config.yaml
n_head: 8
head_dim: 32
tie_embeddings: false
init: "uniform"
init_std_qkv: 0.0341
init_std_up: 0.0341
init_std_down: 0.00301
decay_fraction: 0.704
Each number is 50 + 10 x the weight over its row's rms, rounded and kept within 0 to 99. Layers, rows and columns count from 0. The size before them is the row's rms in percent of the matrix's.

# layer 7 attention key, 256x256, rms 0.101, rows 221-223, columns 128-255
104:55 67 50 52 35 57 59 66 55 57 42 53 58 44 42 57 47 49 40 36 55 60 61 40 52 64 49 54 46 41 52 47 75 52 30 58 58 48 62 48 62 48 59 46 50 44 43 62 46 54 53 62 55 51 49 42 33 48 74 26 38 50 70 49 37 51 50 53 62 42 53 61 61 39 66 45 46 57 48 58 52 47 63 38 45 52 50 50 56 51 52 71 36 58 31 56 51 58 48 51 61 76 50 52 36 42 56 73 60 62 28 57 45 42 46 38 50 51 60 55 42 56 43 27 51 68 37 41
113:43 35 71 48 47 46 55 70 48 36 46 41 67 44 53 54 43 61 58 44 59 33 57 31 53 54 86 53 41 60 39 23 46 54 29 56 42 60 45 63 25 58 56 44 52 64 61 39 54 53 32 69 47 39 65 44 54 41 58 59 38 31 54 34 46 54 60 40 37 60 47 43 54 52 39 32 49 59 53 35 44 50 51 47 76 45 51 44 47 48 40 55 46 65 43 48 57 43 59 48 45 40 61 39 53 56 49 45 50 58 60 44 57 48 57 41 51 53 62 62 56 55 53 55 52 55 45 62
103:30 43 58 54 72 32 43 44 53 49 70 46 38 69 44 51 34 47 55 55 40 31 49 50 50 45 52 38 50 51 21 48 66 50 59 43 41 47 46 50 55 43 49 51 37 54 46 31 50 38 30 71 42 57 50 60 38 37 37 53 48 33 58 57 68 26 48 48 46 62 47 30 33 62 48 58 47 49 55 50 61 50 59 61 60 37 43 52 38 51 45 34 65 45 62 50 47 52 56 60 44 25 54 59 45 47 43 29 47 46 69 50 49 43 52 45 54 45 45 50 58 48 63 34 43 32 44 51
# layer 7 attention query, 256x256, rms 0.104, rows 222-223, columns 128-255
111:52 75 51 61 37 65 43 50 35 41 56 56 44 38 39 55 50 50 60 38 54 42 48 62 59 56 62 48 41 38 37 58 30 47 40 37 58 55 52 40 37 42 48 48 53 39 58 44 53 58 53 30 54 55 59 31 36 35 58 42 68 65 56 53 56 46 36 43 47 41 56 50 50 48 41 48 57 58 46 60 53 47 37 42 60 39 53 60 60 44 55 73 23 67 46 34 64 60 39 55 63 43 41 42 53 42 60 36 54 69 47 53 36 47 61 50 48 41 50 58 45 47 66 45 46 70 63 54
110:35 56 48 49 57 49 50 64 36 50 33 27 53 47 49 56 46 60 48 48 48 53 62 44 31 49 53 53 55 49 50 48 55 44 24 51 67 53 48 39 54 55 52 43 46 39 41 43 24 32 46 68 45 43 56 55 56 44 50 67 54 41 35 55 28 64 48 59 54 63 50 54 57 42 51 51 65 48 55 68 38 46 44 52 33 42 66 32 53 70 47 48 43 43 55 55 40 48 47 50 59 40 52 36 54 54 46 39 39 56 40 50 58 42 50 62 47 49 58 62 64 44 55 47 39 52 46 25
# layer 7 attention value, 256x256, rms 0.106, rows 192-216, columns 128-255
104:50 51 51 43 39 41 55 40 40 56 54 52 70 68 46 42 43 56 63 69 47 53 48 48 71 50 57 43 58 20 36 45 54 35 49 45 42 39 42 54 55 42 53 47 37 39 30 53 54 63 56 40 28 52 35 58 41 49 56 60 52 27 53 50 55 44 39 73 54 49 48 51 49 38 48 38 45 63 55 47 52 38 51 61 38 50 46 44 70 45 59 59 62 25 61 53 56 57 52 50 61 59 51 47 52 51 40 52 53 52 42 43 63 50 37 53 29 72 48 34 47 57 54 50 52 50 58 42
097:35 32 29 64 52 54 46 45 76 41 37 64 47 45 47 47 48 50 33 47 52 44 39 68 47 58 60 55 40 58 39 41 43 44 61 62 27 62 68 52 68 55 41 45 54 54 62 50 59 61 64 43 38 57 76 43 73 53 54 55 48 53 47 57 52 51 51 51 50 47 51 49 50 58 55 63 48 59 53 44 51 48 41 50 70 38 47 52 51 42 39 59 61 68 44 47 45 57 43 50 52 33 42 46 56 52 54 56 43 50 43 50 47 39 58 41 55 32 47 53 37 53 49 32 59 53 49 43
095:64 53 37 51 53 41 54 37 41 47 31 53 45 42 33 35 41 33 48 61 48 39 52 51 46 38 60 53 29 51 63 56 49 32 68 34 52 51 45 72 38 41 46 55 44 46 46 61 41 51 47 48 33 27 47 44 48 52 52 48 70 39 54 59 49 52 43 51 57 42 36 60 40 44 43 42 45 49 43 32 39 55 33 51 44 59 41 45 49 58 23 56 50 32 49 50 65 58 38 43 49 34 51 30 52 35 53 40 62 44 33 65 49 47 63 46 33 49 50 45 53 50 51 42 55 55 50 42
103:30 58 53 55 59 45 73 49 57 39 45 31 38 40 57 51 46 60 52 28 60 40 56 48 35 36 60 56 45 47 43 46 55 49 63 54 49 61 50 39 59 53 26 58 62 42 51 41 44 48 54 67 60 67 57 44 62 35 41 34 61 49 49 43 52 50 59 44 30 53 56 65 47 39 67 58 62 54 49 53 43 63 67 64 64 32 64 43 39 54 45 46 33 52 37 28 60 36 73 34 50 50 48 63 37 57 55 37 58 55 50 39 42 50 41 37 54 56 53 59 48 46 51 68 60 61 43 38
099:39 58 58 45 48 58 76 46 58 61 44 36 45 65 54 54 56 51 35 63 43 67 44 50 66 52 47 53 51 48 41 49 50 61 48 57 60 40 50 34 31 34 58 55 56 63 58 33 37 59 48 47 48 51 46 57 58 77 43 56 61 54 44 55 45 43 54 40 54 46 64 55 63 44 51 61 43 48 37 40 53 52 55 43 50 35 45 75 63 44 62 43 60 62 47 66 38 56 62 58 52 60 72 57 49 49 54 46 50 56 64 37 45 50 54 53 41 40 60 47 34 37 44 54 49 71 62 59
104:56 55 59 54 37 39 47 49 50 55 44 54 47 50 54 19 48 40 52 52 42 53 34 44 60 44 63 47 44 54 41 46 57 37 50 54 51 57 32 65 43 56 52 55 57 42 26 38 61 54 60 56 32 50 67 47 40 60 55 51 70 54 55 36 70 53 48 64 46 51 45 62 50 51 51 41 50 43 49 43 44 36 39 53 46 57 40 40 43 65 37 47 71 43 67 35 58 28 58 70 41 43 49 39 61 66 48 61 43 50 38 55 46 40 49 49 39 52 30 66 64 52 52 56 67 41 51 39
096:60 41 49 60 42 64 59 50 44 45 50 48 55 49 57 51 31 41 71 50 48 54 52 36 49 67 48 57 68 53 70 35 56 45 45 40 45 57 43 50 57 34 51 48 47 55 49 61 36 68 46 43 43 48 43 54 45 51 50 49 46 50 59 44 61 57 45 53 44 43 59 58 30 60 56 46 54 57 50 37 46 52 48 39 33 61 32 42 59 55 42 66 63 45 43 43 81 49 37 50 47 54 59 34 66 44 47 57 45 59 49 29 68 50 39 52 50 55 47 44 63 46 52 56 63 50 53 51
095:52 29 46 58 28 42 49 57 52 48 46 52 53 44 40 35 54 52 49 57 39 52 45 40 59 52 46 46 56 69 38 45 42 45 43 47 50 47 30 39 49 53 60 44 50 37 58 48 54 63 48 42 56 48 53 53 40 54 42 48 54 56 61 33 62 77 24 49 41 36 34 54 38 59 41 65 55 58 67 47 54 43 43 34 30 52 41 56 48 56 55 63 50 42 61 57 41 38 64 47 49 48 42 42 43 55 53 47 52 42 58 66 54 58 50 51 61 34 64 56 49 55 29 72 43 37 63 59
094:51 55 53 46 52 45 66 50 50 59 30 53 49 52 65 69 58 65 59 58 49 45 50 24 41 28 38 61 31 60 58 61 49 47 49 56 33 45 39 51 59 66 41 65 46 44 30 52 57 46 53 66 45 37 49 39 52 48 44 50 47 47 56 55 58 56 61 54 35 55 54 32 40 44 59 52 44 63 59 48 50 60 58 59 59 49 52 36 45 46 57 66 53 24 52 37 42 34 44 49 58 67 50 58 52 49 49 51 51 55 51 54 51 40 50 34 56 54 36 61 51 45 50 37 45 48 49 35
097:62 46 37 38 58 33 42 40 33 54 57 57 57 68 44 39 41 42 50 53 46 35 47 65 53 55 42 55 62 42 54 44 49 38 60 54 50 53 50 50 45 30 57 48 58 59 35 53 47 55 61 38 50 41 56 45 50 56 60 48 46 51 54 35 54 28 51 44 56 30 49 66 50 44 40 45 47 47 48 45 66 43 32 55 68 46 55 38 52 66 26 51 56 44 64 45 56 37 40 62 54 44 47 45 53 55 66 42 56 69 48 61 48 45 46 61 30 51 43 47 46 51 61 51 63 59 46 43
098:52 51 56 40 46 57 60 41 52 53 53 47 54 51 45 59 47 39 48 50 49 53 50 62 48 39 66 47 49 47 29 66 65 59 26 47 44 33 53 66 44 51 59 43 37 53 34 65 35 61 60 41 46 69 47 68 48 48 57 48 28 47 57 58 24 49 45 44 56 53 35 38 82 54 56 34 39 60 60 71 57 55 62 59 45 33 52 66 64 43 67 42 43 52 39 61 30 60 46 52 53 59 33 61 49 47 49 48 48 55 55 48 55 57 50 56 32 60 50 58 42 50 73 52 60 43 55 43
095:31 53 43 49 65 39 53 55 51 53 58 59 53 40 48 37 61 44 46 39 40 48 71 57 41 71 37 55 66 26 45 73 48 54 55 31 50 55 40 59 64 62 47 31 49 40 31 49 53 53 45 53 56 58 36 54 39 49 38 76 54 54 41 41 49 61 34 64 70 51 26 64 47 57 61 43 34 44 51 51 42 53 58 58 59 49 66 56 62 47 67 54 50 55 48 51 57 34 35 63 47 62 42 40 57 39 46 64 69 53 56 31 59 39 39 53 52 50 52 64 44 67 46 56 40 57 77 39
100:47 51 52 52 44 51 47 36 43 73 59 42 59 58 39 56 46 63 42 50 47 34 47 47 50 57 54 53 47 34 46 67 33 34 39 59 65 32 55 53 40 66 43 65 28 32 47 42 59 26 65 59 65 63 45 61 34 42 39 53 57 66 53 43 52 44 46 77 37 52 51 48 38 58 51 41 40 37 49 57 58 37 51 50 27 46 37 37 43 40 67 56 31 50 37 63 50 55 54 66 36 53 52 50 59 35 59 46 39 42 52 52 52 32 54 40 49 55 54 52 38 62 44 29 42 43 37 48
101:48 40 46 55 43 44 40 37 39 55 55 62 34 46 62 59 59 50 57 38 59 57 31 66 60 54 40 43 70 45 47 53 53 53 41 47 42 50 59 54 64 50 67 45 69 54 59 65 34 66 43 55 53 43 40 46 65 59 48 47 60 43 62 55 40 53 52 35 44 60 39 46 40 40 51 63 49 27 38 55 57 55 42 29 51 41 74 50 61 44 38 39 60 60 49 46 46 50 45 53 56 43 44 46 49 37 66 38 36 54 64 37 41 65 60 55 63 61 49 49 52 48 34 53 46 56 49 59
101:41 36 35 65 41 61 51 64 52 59 59 69 35 58 57 44 69 51 51 61 59 66 21 48 44 52 49 46 47 49 45 59 45 48 43 52 37 47 57 62 55 60 49 51 19 51 48 58 58 44 57 48 34 45 58 58 76 28 29 57 37 46 46 58 38 41 48 56 37 47 63 21 46 42 45 36 54 52 38 42 54 41 64 49 59 57 42 55 45 47 49 46 51 64 39 48 47 37 60 55 43 39 59 50 53 53 31 55 43 55 45 64 54 61 55 42 71 57 37 59 59 44 42 55 58 43 53 43
094:74 56 53 50 56 61 64 57 57 36 50 43 48 39 40 58 45 45 45 48 47 54 59 54 48 32 36 53 35 68 38 44 54 46 44 61 56 43 57 52 40 53 46 68 68 52 55 30 46 30 51 60 61 53 51 60 44 52 37 46 48 61 51 49 47 49 57 46 61 52 47 51 64 54 64 55 53 33 61 58 55 76 56 72 49 46 46 50 51 51 44 48 50 47 45 39 45 52 57 39 42 41 53 63 23 68 53 47 49 60 55 35 53 49 32 47 59 46 50 51 39 53 60 60 37 54 45 58
100:40 31 25 57 38 32 41 56 35 42 38 74 45 49 46 51 42 62 42 40 48 39 50 52 45 48 22 52 36 54 34 43 40 56 39 47 40 69 43 54 54 65 47 66 44 33 43 32 51 60 52 35 44 56 41 49 56 49 53 51 35 51 53 45 46 48 44 60 40 63 55 54 36 52 33 48 50 41 40 45 59 58 42 59 41 61 49 52 40 50 62 49 47 64 47 36 60 41 44 40 56 39 38 53 37 35 50 49 59 41 58 60 47 47 71 41 65 38 47 62 44 50 45 58 58 57 49 57
099:44 19 43 47 41 43 34 80 61 50 74 45 46 30 39 73 62 40 54 40 50 56 51 39 66 58 44 58 45 48 77 60 45 49 45 43 52 53 62 56 59 59 64 54 43 39 52 51 37 63 49 47 43 57 48 52 40 45 43 58 26 64 39 65 67 66 53 41 54 47 40 44 34 59 50 28 47 44 47 55 53 39 71 61 55 36 58 51 55 49 53 37 54 54 53 54 50 52 48 53 59 60 64 36 46 48 43 62 67 45 52 48 65 48 35 32 61 47 75 56 60 55 43 36 52 54 52 48
108:34 40 64 55 62 43 61 40 65 59 40 28 46 57 48 60 42 57 48 30 45 52 45 30 44 44 66 56 60 66 38 56 39 43 56 52 45 52 46 37 58 42 40 53 49 52 41 51 72 53 46 58 69 51 47 55 60 54 42 49 33 57 46 50 23 54 56 57 29 50 65 35 62 42 59 62 66 57 57 52 56 45 63 68 51 35 74 47 54 47 55 53 50 50 47 46 24 34 45 64 52 39 49 55 46 46 61 44 66 52 39 48 50 57 53 38 48 40 51 69 34 39 51 57 42 51 50 51
098:49 57 52 55 40 45 45 59 50 48 53 47 54 52 46 61 47 48 47 31 50 52 51 42 48 67 47 56 49 43 48 61 58 47 47 58 58 42 61 32 53 45 56 52 42 52 49 45 48 46 44 35 57 56 34 57 35 79 38 59 46 52 48 54 44 42 44 35 54 32 29 69 47 41 71 57 49 54 51 49 55 44 58 47 48 59 65 70 72 38 51 56 60 58 37 51 45 29 53 44 55 45 55 52 62 42 39 56 37 51 74 42 36 39 50 49 68 51 59 48 60 55 36 50 50 68 50 58
098:58 45 63 41 51 48 55 44 44 39 60 43 62 59 38 33 31 69 51 75 40 42 52 36 57 53 72 42 64 74 37 57 41 46 38 62 41 38 50 46 25 61 50 44 30 43 37 45 56 53 59 50 43 49 54 62 40 55 35 53 42 49 42 46 32 54 37 53 70 51 39 46 77 67 59 43 51 59 53 50 57 58 71 61 61 42 38 55 42 45 57 49 42 43 46 46 48 65 64 57 46 44 65 46 46 44 24 38 41 65 44 64 48 43 45 50 55 50 57 58 36 39 39 72 41 42 59 47
097:49 55 60 36 36 46 60 67 69 59 46 33 35 60 53 60 56 49 45 46 50 33 48 50 44 38 46 46 27 51 55 61 54 59 39 51 44 42 64 51 47 47 55 54 19 60 39 49 58 38 52 65 47 50 59 66 29 63 43 48 43 48 52 33 40 45 47 52 45 55 61 35 38 40 57 44 53 62 51 54 57 58 68 57 48 50 52 38 49 47 62 36 47 49 40 48 41 60 50 59 65 45 50 60 53 29 53 30 53 44 61 34 50 44 38 35 44 38 35 60 32 45 57 33 41 40 40 57
099:37 57 37 62 59 38 58 51 49 53 49 54 73 55 37 32 53 52 47 50 40 37 53 46 57 46 50 44 78 52 62 27 41 71 35 55 42 43 38 44 41 40 51 51 63 39 36 47 68 53 38 50 47 57 52 69 42 53 59 44 42 41 51 36 32 47 54 45 48 59 50 42 73 55 45 42 34 63 26 53 58 44 45 59 46 37 51 69 42 52 45 46 67 51 42 62 49 50 39 45 49 50 32 68 44 37 42 52 55 61 54 61 36 35 53 47 47 43 66 43 45 47 45 58 21 46 39 56
098:47 54 40 55 61 48 36 52 63 42 52 70 49 52 50 53 43 47 51 50 36 56 59 69 61 57 39 52 63 52 48 50 23 45 44 39 58 62 43 65 51 47 50 32 23 53 59 48 58 68 46 39 49 52 63 56 65 49 59 56 33 61 38 44 51 42 40 50 56 59 52 52 45 51 32 45 35 44 43 63 46 29 43 56 49 53 35 38 42 53 53 57 56 41 54 51 73 35 35 57 49 43 53 47 54 46 39 59 61 25 40 47 63 52 48 38 45 55 49 37 47 56 49 43 48 60 53 44
099:57 55 38 61 60 53 52 33 47 60 73 43 43 66 49 56 58 47 57 41 61 36 46 55 46 41 48 56 38 40 64 53 53 38 59 50 47 54 68 66 57 45 45 50 37 33 56 48 47 43 32 65 45 38 49 40 48 60 39 41 50 46 72 48 41 37 38 33 64 49 37 36 53 39 41 50 51 50 65 31 34 57 53 46 55 45 43 52 44 45 55 44 49 78 53 47 47 60 46 38 70 48 60 47 44 68 32 59 62 50 43 38 38 64 62 38 62 52 35 49 51 75 56 45 52 58 44 59
# layer 7 attention output (transposed), 256x256, rms 0.102, rows 192-216, columns 128-255
108:64 65 53 45 56 49 33 56 36 39 65 29 63 41 56 28 52 81 42 40 60 55 42 54 41 49 58 48 63 50 49 59 45 58 50 54 46 48 44 43 28 55 46 57 56 65 55 42 61 42 44 48 30 66 36 39 54 56 60 53 47 53 55 48 58 40 38 37 59 46 46 61 54 40 39 67 43 37 72 35 51 50 47 63 40 54 49 44 49 26 37 65 48 40 45 45 45 37 50 68 41 43 46 44 68 58 56 69 39 54 69 35 59 42 52 62 59 54 59 54 63 54 45 38 43 32 49 68
099:58 51 51 46 55 30 48 54 45 39 58 44 34 59 46 40 61 47 69 49 41 44 42 77 56 59 40 37 52 55 45 60 63 59 36 31 39 39 60 36 45 74 54 68 57 66 51 60 59 59 53 48 60 46 37 51 51 26 55 45 39 72 61 49 48 52 38 55 46 44 53 63 40 41 65 58 80 53 43 56 46 52 66 50 48 63 54 59 57 59 58 39 44 72 44 58 49 46 39 48 62 57 58 59 39 60 42 47 57 43 55 51 36 65 46 45 58 55 48 58 49 61 51 66 54 49 42 56
103:63 52 38 49 53 32 47 54 44 38 66 60 65 47 66 41 50 56 51 55 54 60 43 65 47 73 47 61 43 38 43 67 56 46 48 58 42 66 41 63 62 58 58 61 48 32 48 41 36 41 55 51 53 46 42 58 67 45 50 44 53 61 62 39 52 50 51 49 52 49 63 63 58 49 37 35 30 45 46 54 53 47 38 68 41 62 45 43 49 37 50 42 45 48 61 44 32 54 39 39 48 60 48 40 39 48 58 54 57 43 49 61 44 45 38 44 49 52 34 63 36 56 60 46 30 28 51 49
098:46 74 49 60 66 46 64 57 54 52 54 57 68 69 55 54 30 52 26 65 66 46 42 53 71 37 43 67 48 60 42 46 49 59 37 43 55 50 55 67 38 54 62 54 50 42 55 55 54 52 56 63 64 40 45 68 44 48 36 62 47 48 42 41 39 42 54 54 54 54 42 50 43 48 32 55 50 65 54 50 52 47 47 44 56 46 52 49 78 47 61 64 66 72 56 47 56 51 41 50 38 30 58 50 53 49 53 45 56 67 35 36 48 64 61 35 39 62 42 59 50 43 52 46 42 41 48 29
113:55 56 64 55 42 55 31 52 49 45 47 44 54 57 45 65 41 49 64 43 51 42 57 35 49 44 36 54 59 49 51 67 53 43 18 48 66 50 60 37 52 52 58 35 59 41 49 58 51 48 53 54 38 44 46 47 72 64 48 40 49 51 36 63 37 62 27 58 55 44 63 56 44 59 49 52 33 49 48 38 47 53 62 62 44 66 46 37 26 40 66 39 57 48 48 48 40 48 50 34 41 32 55 69 61 24 66 47 48 64 39 48 51 48 50 50 54 46 38 53 65 51 34 52 46 30 35 28
106:44 59 39 43 58 26 45 48 44 45 55 52 53 42 47 60 57 63 53 58 61 53 49 69 31 35 51 62 48 42 57 45 43 48 52 47 38 43 64 46 46 32 38 45 43 37 59 59 56 53 44 47 56 48 38 36 39 46 45 45 54 43 42 43 66 71 54 43 68 66 37 56 63 51 65 46 54 66 54 41 77 42 50 58 60 74 55 44 50 43 50 68 37 42 37 50 59 44 54 57 60 61 57 44 61 43 64 70 59 46 45 51 44 53 30 58 72 48 57 40 38 56 54 60 50 37 43 36
106:59 56 49 38 61 53 31 45 57 54 48 45 58 35 54 45 38 39 43 53 57 53 40 58 58 47 53 68 45 55 50 61 52 72 53 45 53 49 49 49 58 57 55 44 42 68 65 29 50 52 52 60 64 56 58 52 43 36 43 49 47 53 60 47 47 61 58 54 51 36 46 52 53 49 48 56 43 69 56 56 53 51 48 38 51 49 50 53 42 35 60 33 58 39 46 50 44 62 64 54 61 62 59 47 40 54 65 53 61 38 41 76 45 65 41 63 47 35 51 50 50 59 63 56 56 53 60 54
101:55 58 44 68 49 44 48 42 61 54 59 57 48 61 37 41 54 43 52 49 43 54 56 60 44 52 45 51 50 54 61 53 51 51 58 47 64 56 40 52 58 34 59 54 42 23 32 61 59 45 38 43 57 80 48 51 47 52 27 61 61 58 46 47 52 38 56 63 33 43 51 61 52 56 61 43 65 56 63 45 31 71 48 57 62 50 56 45 67 65 37 47 47 40 47 35 49 56 47 69 50 53 64 46 68 35 51 56 68 48 57 52 57 54 63 76 58 53 53 54 62 62 44 48 52 41 60 44
100:51 48 46 62 59 62 48 41 64 51 44 55 46 60 54 35 65 66 56 46 47 49 33 46 37 47 49 46 55 61 49 41 49 38 54 46 39 41 40 64 55 42 44 37 47 44 50 32 42 46 61 37 53 59 77 44 51 68 48 45 45 40 44 46 50 56 45 59 53 31 51 67 58 49 44 59 60 45 47 57 57 39 51 43 48 54 42 46 51 63 66 55 35 66 50 53 33 62 39 46 33 44 48 47 57 47 45 65 42 46 47 30 46 41 68 64 59 38 62 55 58 33 33 43 44 54 48 62
102:53 45 45 42 34 31 51 55 50 47 40 26 62 64 58 54 59 44 63 57 54 69 42 64 61 62 41 44 35 52 30 58 45 45 53 30 53 62 63 60 62 54 52 59 45 47 45 61 49 38 35 54 64 36 50 42 60 49 25 43 45 51 57 45 41 46 55 55 56 53 62 53 57 53 39 63 42 52 51 62 45 46 49 39 36 60 42 43 46 40 73 62 37 37 42 64 38 38 62 37 43 40 55 68 42 44 54 65 63 42 66 54 51 48 42 44 74 60 46 39 55 47 49 59 43 57 55 45
103:63 44 47 50 53 37 26 63 39 52 41 58 42 50 56 38 52 58 51 39 41 51 41 76 68 58 53 56 55 47 61 43 40 47 52 51 60 61 67 50 49 56 36 53 59 46 35 50 51 64 42 39 42 48 62 46 42 48 49 52 50 46 47 43 55 50 38 43 62 60 46 50 29 62 56 42 40 55 43 52 38 60 57 57 57 48 32 37 52 39 43 42 57 53 41 44 38 60 30 44 58 43 40 49 58 55 39 65 61 49 42 48 53 39 53 47 66 33 48 59 46 56 54 32 41 56 57 67
095:48 42 50 45 33 68 46 47 56 68 53 64 41 63 65 60 49 65 76 43 55 59 53 34 48 35 44 49 59 64 45 35 45 51 59 35 58 41 44 51 54 42 41 64 44 51 50 59 55 46 58 47 53 43 43 73 41 41 51 43 34 32 62 50 57 56 44 38 48 51 48 26 45 64 37 32 36 43 63 40 55 39 45 61 41 44 32 50 59 57 46 42 49 60 49 42 42 50 40 49 61 59 60 58 53 55 47 37 43 62 53 38 56 46 35 60 55 54 61 60 39 37 37 44 48 59 40 65
110:52 36 34 59 46 51 48 52 36 47 42 64 39 45 50 41 44 36 48 41 38 60 31 37 42 72 57 62 64 48 54 62 52 38 37 51 63 44 30 58 65 46 38 56 47 40 40 48 49 52 57 47 47 54 41 44 51 63 60 60 34 44 52 51 44 47 58 49 53 47 36 60 54 54 43 64 41 64 46 62 67 58 53 66 44 52 56 49 51 57 45 64 48 32 53 53 54 39 42 51 45 41 62 46 48 46 21 27 41 52 53 48 53 62 55 42 47 59 46 60 62 44 53 44 59 78 36 49
099:55 66 56 41 50 43 47 45 66 58 50 72 63 60 46 52 50 46 66 46 61 49 52 34 51 57 31 50 45 57 47 45 59 55 63 51 62 62 56 48 53 61 46 51 59 43 44 38 61 32 53 51 48 64 41 45 49 35 40 54 58 63 49 33 65 37 52 42 64 55 56 56 49 49 54 69 45 54 63 50 38 37 46 49 63 45 59 45 50 49 52 46 52 52 35 67 42 40 50 53 58 56 55 41 60 37 50 33 49 48 52 43 44 51 26 25 74 38 46 26 41 53 47 54 42 62 54 53
098:66 50 48 54 64 61 37 58 41 24 36 49 60 32 67 63 46 50 52 45 48 54 53 68 50 42 58 48 71 61 66 32 67 51 58 46 57 60 57 47 61 35 55 56 46 61 55 43 36 54 47 52 59 45 60 42 47 52 66 26 53 62 44 54 45 49 41 46 53 49 57 70 61 56 39 72 54 59 46 50 64 37 41 40 80 35 54 48 59 64 70 44 37 52 44 35 47 53 54 55 41 63 47 39 54 57 57 44 56 47 63 38 50 47 52 42 42 58 36 36 39 49 46 44 40 55 59 48
100:35 47 53 60 34 58 32 53 45 36 29 52 43 56 25 50 52 70 43 63 47 44 41 49 31 43 54 38 39 41 43 38 59 55 55 50 54 70 42 52 53 64 51 59 38 47 71 59 41 54 43 33 56 66 51 33 22 48 66 45 59 49 55 55 37 44 46 55 56 33 45 48 35 50 51 49 50 67 60 60 42 45 37 32 32 57 52 38 47 57 60 57 48 53 43 69 38 47 51 46 69 52 28 66 61 41 35 45 55 51 55 64 36 33 67 64 41 47 47 59 56 33 35 50 40 61 43 38
104:42 60 57 56 49 63 57 46 47 48 57 43 60 74 33 39 66 45 49 39 26 62 42 60 57 53 41 61 53 60 54 54 48 51 50 56 51 52 40 61 29 60 54 43 55 44 47 49 66 41 33 49 45 49 49 45 51 48 70 46 51 23 40 31 54 42 56 47 43 46 45 46 56 41 57 48 53 49 64 49 58 34 40 39 76 68 48 47 61 52 45 51 48 54 51 67 56 63 32 50 59 38 53 38 48 60 60 47 49 49 53 42 32 55 47 55 34 56 46 42 45 48 50 57 44 37 56 42
110:60 38 57 51 41 52 55 65 50 32 46 43 44 58 42 65 31 43 54 64 55 55 60 56 31 56 37 40 47 39 56 51 56 59 67 40 57 53 45 63 58 55 41 55 48 54 59 47 50 51 49 26 40 54 62 52 48 41 62 31 37 37 66 38 41 43 64 43 59 45 55 47 70 40 37 55 48 61 55 43 58 53 60 41 52 57 36 46 47 55 44 51 64 50 44 51 61 59 45 64 60 44 48 51 39 41 40 41 51 39 56 57 42 67 43 40 41 59 44 60 49 57 64 48 37 30 52 52
111:45 64 51 51 54 45 49 56 41 41 52 47 63 54 65 42 53 31 39 44 44 58 50 49 31 68 65 61 43 67 45 49 57 39 28 54 71 70 56 43 53 42 57 66 48 45 27 38 42 28 71 45 39 54 39 63 41 41 38 46 20 47 41 52 72 57 34 51 38 55 39 39 44 41 33 60 52 41 50 46 45 47 55 44 69 49 44 58 52 41 37 43 53 50 37 55 48 51 52 67 73 38 60 58 59 53 63 64 56 51 54 44 48 57 42 49 58 60 41 40 72 57 46 47 62 54 47 54
097:41 42 37 60 63 59 43 63 40 51 45 45 43 44 67 66 61 52 53 53 41 54 53 40 48 33 55 56 48 56 52 45 58 60 35 46 45 66 31 44 48 62 61 44 52 36 53 36 39 52 43 50 40 37 56 49 53 27 41 64 70 40 59 50 57 55 56 54 42 58 51 41 65 37 36 38 59 44 39 43 52 47 58 52 64 38 41 57 58 43 61 59 64 38 56 55 37 45 47 53 48 44 43 55 36 49 37 33 40 52 44 45 49 46 46 72 43 44 58 35 49 62 46 52 49 27 71 58
102:45 58 58 75 46 56 28 65 61 57 45 54 45 45 45 41 45 74 65 44 35 48 26 51 45 35 56 46 63 28 57 40 60 54 43 49 64 67 62 42 51 50 39 70 48 44 53 50 57 31 52 44 46 60 51 41 57 39 36 35 47 45 49 53 57 51 33 55 45 67 56 34 50 35 31 43 53 56 28 54 61 64 48 49 56 59 62 43 44 43 60 53 38 41 42 49 46 46 65 48 34 52 46 36 38 54 63 63 59 38 51 47 54 44 44 33 54 58 35 58 52 62 49 43 47 55 51 40
101:46 43 48 67 29 39 55 33 50 51 50 67 67 55 59 73 55 50 45 50 43 68 38 46 34 51 61 47 62 45 36 42 49 40 53 58 33 37 25 38 47 57 54 45 54 34 42 42 60 59 58 39 51 39 43 47 43 57 53 38 42 43 47 64 51 51 47 47 36 52 49 68 48 35 50 53 37 58 49 46 52 40 56 44 44 60 58 52 42 56 59 55 67 56 64 69 48 50 58 51 45 64 51 70 38 75 41 51 41 47 42 39 32 47 34 64 55 62 66 35 62 45 45 36 56 54 57 61
098:55 60 36 37 52 45 58 61 53 63 51 52 47 33 45 69 46 31 44 51 49 31 24 41 49 46 58 36 64 62 62 67 53 42 50 63 49 57 41 44 54 56 35 52 48 58 46 68 52 36 59 56 37 61 46 41 43 45 53 53 50 59 34 40 47 47 49 43 40 48 55 36 38 43 51 60 39 50 72 47 54 51 58 52 34 69 63 48 56 69 30 39 58 33 53 40 27 59 54 58 58 43 51 56 53 58 51 65 59 54 51 41 53 48 56 43 38 56 43 42 45 56 48 52 52 37 57 47
104:58 39 51 50 38 59 56 66 56 42 48 47 43 53 61 51 57 46 41 45 49 41 56 53 49 49 70 43 45 51 43 45 53 58 59 55 52 53 58 37 41 31 58 43 56 39 40 54 55 37 45 63 62 54 44 58 39 39 52 33 46 38 51 26 65 61 57 35 59 59 37 41 42 70 63 50 56 50 53 35 49 50 38 45 42 52 52 57 63 40 64 43 63 39 68 46 54 40 54 60 57 59 42 57 46 53 67 37 49 52 60 60 67 51 58 49 51 54 54 53 47 63 43 69 50 51 70 46
102:56 46 51 51 64 51 49 49 73 40 46 55 56 52 35 52 51 73 64 52 51 64 53 64 56 74 46 45 56 36 37 64 50 31 57 57 53 66 60 46 60 47 55 33 50 62 61 60 50 35 46 52 68 65 40 69 44 57 41 43 33 36 54 46 60 21 67 61 48 47 29 50 44 59 42 43 52 35 61 70 50 43 58 54 37 66 34 43 37 49 50 47 36 43 33 45 53 60 51 57 40 50 33 39 50 48 46 49 42 72 51 62 33 65 47 52 58 43 47 41 48 34 48 44 38 50 58 56